Part of a small language model's weights.
Architecture: RMSNorm before each block, rotary positions, no biases in attention or MLP, untied embeddings, normalized queries and keys.
Training: a variant of Muon for these matrices, 955M tokens, 7706 steps.
Each number is 128 + 24 x the weight over its row's rms, rounded and kept within 0 to 255. Layers, rows and columns count from 0. Numbers have three digits each. The size before them is the row's rms in percent of the matrix's.

# layer 3 MLP up, 2688x768, rms 0.185, rows 2244-2269, columns 512-639
095:172183128122119084149156151121196156126119170143116126137114159140177141122118151120138150111120141115123132108111138145169083143167143133131095116126138121124139123128123092082137132116113113131178123119107110119149111149112091134118116073066108103136102154156081111086157111135098134114134168149149110136151153134147149108122121116141148081129117112143145135140155147185171165118126
100:147113133129108138096131110163113121135158143144166123165110154129132108125114085103175106118147109151146142151140142114161062132114092109139141184082136151136166151120181122128124090118144135142131113180126144132167114123129129142167153123105090102145117134079144128123096159168129141126127142107114144140125122139152115138175140109086096114109125147124176114121122185124135176128074
105:152136127109162155116123129156108145089163102135137126137156143110116137112144124121105127118076135154155144131146200142143126131093123151146108131120115105130139127124118132110150105119147136107102090123094128134119120158143147184175134141133132154124148140113158126119135111127144144122128132124145128099135108134109114141130133111082140154146207154112146119108110125160089107087139
098:077099175118146145136114132151150134084129115128129156125110173080133148149115122101136112117149103132121103114122144077103129095123139119135120105151122117127124130114116134086168164152184119096149121114125099121125143152150166161126139171102102121135146145123127139129152140159119158122142159162120118125161141128159171126115146115127128087151156128114135112146121128118123148146116
099:122073142157136121086147148116110146107124132094147081094129142097158160086177160148117133144158102124106157140091102147094100145124166120115114149156103172125104120126125132102083126162125096130137172129089103148156124176122111138125116129149110107170157163103168120147093138130132129125130139125103135085150105123114098083105105132129144116162131143131080155117165107083097117104119
100:146131119129118088156147105145135133098132155123150136135095158136173171141125133169065144166124099101170121117145094126131119119104078134110152143092160154120127112126127102102141152136136096117164083104161119132150095087103108145098123143138118152151093118152150118072113126125152097139135136070112136114132105123171135126086143130093131106119122178098126124100156107120133084118105
098:127120155135111135112110120093102152128119152094127136107112136080070152118125136146131144149129113134094095126150120090125138147133120146137099097127130159163099138142142090168128089130163154112146072132138127135106118125137111126122136114131153132138179121149153155129131161100075123098151141141105132146155110142121186135100164089155147136172120118147107154147109138125130080115155
095:088148188129156138131132102135091124118091128108123110125115123077093131158166141163095156064138109095131104164133124132121080127119142144169117152103171108118142153131133131145135148137105130072138149132151160152094138137134137102184080144116144132132127130132138102113146133120119138098125153099098109140146153130115058117172129087111097162134126157121148160124143136113118154162130
098:119129152117158156111132107136116113119115160120113118115125129085140144146189089116185110148105138101129170116105120168143171128085112130115123155126139106099135101150109107150172086148129157162109136133167138130157120087100117086108148065136157146080144102161132139111134113087093121112142135100123158124125102103116132146136196144128136142129131113117136106115099103171115138148141
103:123153144128124137121144133161075148132118154147157158066132116091111168150150121146122105103113106098122153151132136120132122146094142130092119122144125128123058110120133141150153147095151143068105158150106158118127115111131106114117131135137096125092099132108157107115158134122088127085136144101126122127111103140142157101111139169147153111119119122146092145130127088114150103179129
104:125170140105182148098116165128133144114127126145125146132146114109172170138187124129121119131121172089103152136121111120090086101133160139143156143109070112127146082145129148116149148165137164121142151135127119140103164100155149134110129140139108160158114175147142146101132108142117135147135092139143152131138108137112114123081151126144127128150180157138098118088128104139174124069117
101:118084132151131102140145089147112135114131108132151097133136116115089116110140101116113134148157111164167127125112160099140147105130150113117096131111118141103153143160104104105142139105121168128165090102153103079156109095120124145176133126121165094109170124119092117128138167143129140139146110130086147145104154115101110121113125139125140107170115152115135123101148089154136154106103
096:132122119139169121129080150118083125153120132165165145167146174143119120150130130136147128129146177122131109167171107145143100111113131152179135155159132099137138102142115078123092102096118146129124147125149116083109145123107161110140111116136114132145121144127081085113159165112141151107138137167129108122113161158141138173131142167143131118117095159129127095154121097118139140151142
101:115100127112141104127132133101183117148146133141130170128126113140088112130150168146153139096137130070115137143196140154111123151160116088139115150134116081135188096121102080126106122109153162123133191166111142137082147110140115148142117131150113124118119104133131069114093154108122163110172152121120138126130146095116113133084132078137147157130140132101136102166115131157129149147126
106:111124122153102121110107112131170126098100132130151053154154121127139108125164157159161122124137101101116133126130102108132113106145092122107139136090121132110151101102140097169138139126114131178129073105098124107128129149107143139128049167126141139099117117176144108093117151144182133146107123153114184105150106081149127106128139124128145106136149113087112137096106136108101164125178
109:109073129153099133137139138140178119126106122158063081101071140105131137147137101120167092144124149143122136132185183115108153147160138121122171149098137092074127123100134143106110082144160085109112105162103079164147133162172160139108137145151119159154126147113096109103146065160106084162142097180086139119149136165123140140142116147122097118152128131129083077141125161093134125187169
095:116108166114136101115134114123149115198151160108155104107096130092123104113105142174166105136129138115136140113104165105120113149074076093144142120150134085117138116123131123130117099099172121101130131097160126168156110115096179167130101141137165093090151159096118132144133147124083119122126115154097054100105127169090154131115177134116135107116082119135153128117169129091163152120125
100:149164100152109107134136096133094080127127127108106130121114135098142132116090126098123097122118140101136171153129128131151108121109144144144161127112136157134144106122124146124223115134133096099135116127130124113103135132170099134139096075143119102153155126113155128118160160166123115085166142131121132119140091142124143135141120127187139082112131183106167124096130138142101122116118
094:115087140153126093173136122159119131134149119103141086107138149137159099093112147137089139109155152083136122178141129097098178154155161158146133124155105113102124107131133158089151123148160119139133091149077132147152134110118156161129140115171135164117168111103121133130155127128172070154158150134075137150143113148120087114145103108140072126136125141137125136149137157145107135111142
108:087119113164158133159145077158149154167144128118111082151145125134096188116169134145111149159141116128101139082179153145154134143140173125122081150083163167151141126085140144119152139144118097114182125114119116146124110125149158139158119138115142114093165132142092143182161087109142118129123141137122134112128146110081086089109118145134121130132122131100113130140117109116098093138142
097:131124107164118155116092128102096111105096181106104141118126113097138129090169156107154123135128149114099158103079137115156141168143151116179141083092105112106180082144172141135164159116124168174070134131143113106104158110153134142113098106165149127139099126093087111153115124155156155131153115109160125146133153153121163118079077103145152147136158151122146052084134097141091104108114
094:162094141164073106074135115087193099106123141139159118122169133107113101118113144146111098134146157128146132123117097135120109123161086124153160148108104118163104157129145176124153117124101081128127166125143166166139122112081113117121083156127137145166144143179152142106134135135121113144121122101141145099106072132133126096121099154081134142117126105058094161134169130101152108140133
092:112120135140082142130113087126141163174150145139114147126112120107127176066111073149143132091135113117162116087171119084137099152099108130152130128130116066132109110115119161171100080120151139112143145108107119139147093150121072161141122119126125142115118132137122106127171162064123093108095135137150149147114153157100175150085130117127124096132161147143143117143166114076132158096135
101:190156108113110133124129090109106176172110088127153100104138137167104095159146118089160096154101108116094123107168127116151115102140156120134086157128117080137113155159120125106133123110126141111176113189123142098131168110144159160125135130122122152138159123107149124107166101131133091144153130113102084130098120131161057109108139105167131144115143162129127130180060133121183145149134
116:102125109136131177123131112116127156107124112151146099118108078077133108103143133185171119170124134123132164139105081135109149143123092090100116106148155120161154119153122109105077102126092132170119139097142160120111125108129100133106113110133096116112160165151181101123178185147077181113126150137108100156166167154083137152159190154061116091127111098127132118084178140129121119136106
096:111105132119132103151167089126125102109102133094136147093111150163089132147151125107158139178128140188144136154169131156167145123104089132121132143109163118094125101164148133088120127144106120130122077097083083113146145105115142119111128134141140102153132167121107141094127118096150130133136090116179130145123131135130098118126113142110125117114104136134153103117151141127112125125075
# layer 3 MLP down (transposed), 2688x768, rms 0.0569, rows 2244-2268, columns 512-639
095:105082165111136136159135100087143080119121156113103116082060120133104147097096122136162152145135094139132118169141113106123145135149115114107105152116099125134131113137178128104138131124156155171097124122145079149112135128138157111161146128099142110104157083124123131072119110135117138107134115128142121098152143152170133150127161088119143178122131124173196126100130126145122126132126
097:128140065086112147104107114109164102124166155170145113102159140163098100089113113110110126176147138179106108128164143109096127149114135113102186126113110112087119096117131082179138126123136159156102139128171145071146087165113107075126125124090091094141118146099160130106118123151111146120154107134138144130090129130149113121183136075134142153137150116144178141165142120128111093145108
105:120140110128178170133154124137104121114117112170139096105094088130098169162111148128151127147126163107161152141154175113170099158130131107125119169098098130123078123152092133118133158101125161107110131117095097125116063191119152124128127113146076156158165122172163177142114142105111151141132113112125140122130128129119118108116152126136093128129126147116145128080105096164102171116125
101:106164132148140155098073139136145138060153098164088150162113160146100129143137104116115071138152153125119139161160115146129103108093111183121116136133112105127145076111100091120094139146170182109086137172145102129153147116140169171102132132127081141103161122114110105143103091161113111156146106141129138166119114116167114122133071140098091114146155132135133175122105109092107123146127
101:096093108182137129163122120132101130133115149137073178121098140164126140134096151154130131122150153123163084146169136105127115131198135148126196137114134129143106130132110190112113113119119162127146115119133129156134136133118141101147101147122153108146120100074140124166115141147121137101133128076118168129108098080149181111152132124153125127105145073110118087115131158145146139126112
095:142139124120134167138089137118109133127114159171132139125117095117138159164124124091160113154072127096130101128121173106075153129128174102107137102129140138113101126110114098111164114113136127155119134130141109131137120146160148134161119143118143118149153141155173160111114106105161129141164110140166139117134104145135131100140151141121150166122071118132133124129139121150107110122104
098:132123111110138109128105151143112130124110144117114093119105141175131140128130104113157130154106132160151070101107145154120143164136162130129116127113076120083140103118129086101118115131137120138122112092112115171166126161127122120105169116102189116114103157111154189094129175123137175174116080120099159121079135156090107118121168145106132149138096143141122125083075117123136114127133
095:130155139138129087134137147184145152144129158123094103140147131110132152116110148146079124084123085178071167190073106123137137126159162106124095084097161120181124140093138138146150137140101115090129136182121137109125135125152144093120125154127155148168117117108136124112129146143149117143180137098101114123141125096146099124149137109094133119133137158145139141095132125187096093107172
103:111147128120123098165130093128081135131122152097074096147158116118118092121107124137153117174094165134144163124141131113158163106142159145137094163127148110134110138149103107129174149097137177126106108132185134087158123131158126126115112096142138162107136113135175108146129138191138149117128119090141130119116126112115145163147167093102116133139146123113174131107119134141095107162143
101:098160146144118076115104110119154144135116062147078137130133132110190153100115123134115140167080168116107156139177155146137100129138112130101131092155086151141123146132128130145106132113103132125080099086159117069127130098112128110142114104136109154127139131127087147154135154128099126138152121106151120130166113094152160085123140116128118156097131128097120123096161116126109129133168
106:156137169141153116108132164164115126136167116116115146120134101163108127146114125120097089118114177126133142126166144149133142082137134103107193117148115165151123112150117134138137135138130155089113115119149123108061160109126120134123181153136112083115138121105109134131148090125119108149131138112124124180122184131127142131171115168143113132120139127153100175132144097098150113108098
095:134144079132134090111133181101116166122143133145117086190103122154174109154124119121136156085103131156127070123144133110136111133134145105153147166102098111150120138122118138119122118131140125148179137116127150124152145110131132115141132136134119091122108100117128115178102130118134136129103097078152143156089085110131091103159131163191135172143096111145091093105151128136167141092123
089:132127124127125152102116100114108148122158139148104127100103143129147123120138124124127145128136124142140071135147121134111123126168131119148120118097140102102120120104117096145128112145121048078128128115097131138111151131141107145125105108140146123100147106094100141131114143100183146091127117129149130132136094099097100146126134121127125144126130117116138126113143126151143171153180
098:148134140099128083096126148141089140086154136085132104130125134129128165191128112151106123123168142088148096174151150114136097119136139130093130133168117126114159149083133104156139108078121139116107121139136093134150180107115146108124158149144110112112099127114177090146145131134125092149149122107063133162109069124139109100141146093090130125132098103111158116138114144131126106147109
105:142129140112117123107135149107108089137105159087127097136123140141119110119125140132103142088097143096126156138110107117121138105148129113137138093118107162130160108110160125109129124152093162119090096114112122118124181143085120144119103147114099071155132152110123124133139103127162139158118116134160153115153136100130119114159145153126194089145141122155102167106119114126134125135128
100:140111140106114052124112152129131120132082115157120155148112147133154165069075116089134081078154140129135075107143074146140086155169098129164122135177127156129141103144131116123141110126111113097151148094120152145139098144082134118124144121117139086134105094146161112123098151132156103142140122133120118149135157120163133100121139099110118114145147126084123110137134141085119094111125
100:103151154112162105093105143153134108129105121123131147117086133132118150128148156109104115120094119185088143122109158106172104149101120087119124138152105108137159157144088141113098150151151136139129101134162097153109105116153148159122147135149129106122126116152125143158121105125058094121123166130088117166152132125100133104108070102150195100152112111133102119100119115136184121137147
101:129128092113143130126141109163131105092107133127116143105156149155108151144094145130123094114138113092129132101078154114149117111159160189133164172144132147162168138106121109118126156163117134123100141139163120135098126140134124120108110157129106121135094165111137102130139126099166123131108100160159092124154144110096136125113173126061104083118154106065157090121121142140125181091116
099:095158128160150129114154134115112131141141144114129124139140114125091123159164111101075110115144137102144174151096159101094110138171136168121162126112168147198144144107143126150084108102110098157149100138161171137140160103112132126123173180124091145112092120148118141121101109097096095124101173102135139097135127136083138141117123139127094126105117112091158147093143142119105162137136
107:167119120139131099148130086123122106112132128119127142112173111144107143121136159111141125131164160131125120090133128125088121122137163109151108119097136158138081111106146169133102114093104142121142115101102154151128086132090143108144161137114176136149114114165104111125095088121172080144149119119133158156131148115106120116124109119161109160127092166129147113159123139086122104130145
098:159068108105103126102129137180110146111098108124117136157110119112113127122098180103170114109117138096131098133109129159092102127110159123180147121104095164112119090135119133151114117162096177148103134100146136137152132129147146146150160104123147132153098110106092121141108135152099112123132164123163141144121140140109117096122153112152147139101112133136123126116128099151162134106092
093:182135120097113151137118147106108123141106044142124129118092122142141118129122111139123127144116133106132140170120147144150106102101117113081148132138148102098106100109090129159131116123175134129128107098114120137122075098090118155087122140124099127117112105149140127100144097088144144107096129131106148125135134117114127118119115110118155111108143126120171101149099149091153145110110
097:134096134106119111151139140160101110118167132090132133163110137171129114123159148147139147140088116133159128127158161137137106138124120177148116124116139153129124111131144124117155130175110112124098130117159112109133177122140135090151128167123153116124112146119146147110136075092155084166084163161169136136169122117083135122157118113150115101113109176190143121144121121145100121107138
093:106085102139120133153121136092159141064148117079124157153156151100178097126131179085120128123098155159127123103122096127091117129113119124121124119130147151135122127115111102125131127103142113183124112113116111137125139115102143113129061127107126159144182177136178119133093117115136111186179149148111151116079133147092040155143126111157136110130118089127134156132117140117160161123122
110:141110161139134119155122104122132139116124130118140155158158150155125086113123115129099119087148132097138102131103128148135133104155124126163116142136128119095080122122077143149112113091145101102120083085142138128103140114149164101133125147118108084140154133128112131128112114118107185129112117115120111140093130099115148128147103108113183130135121123123144151163155113103127155114106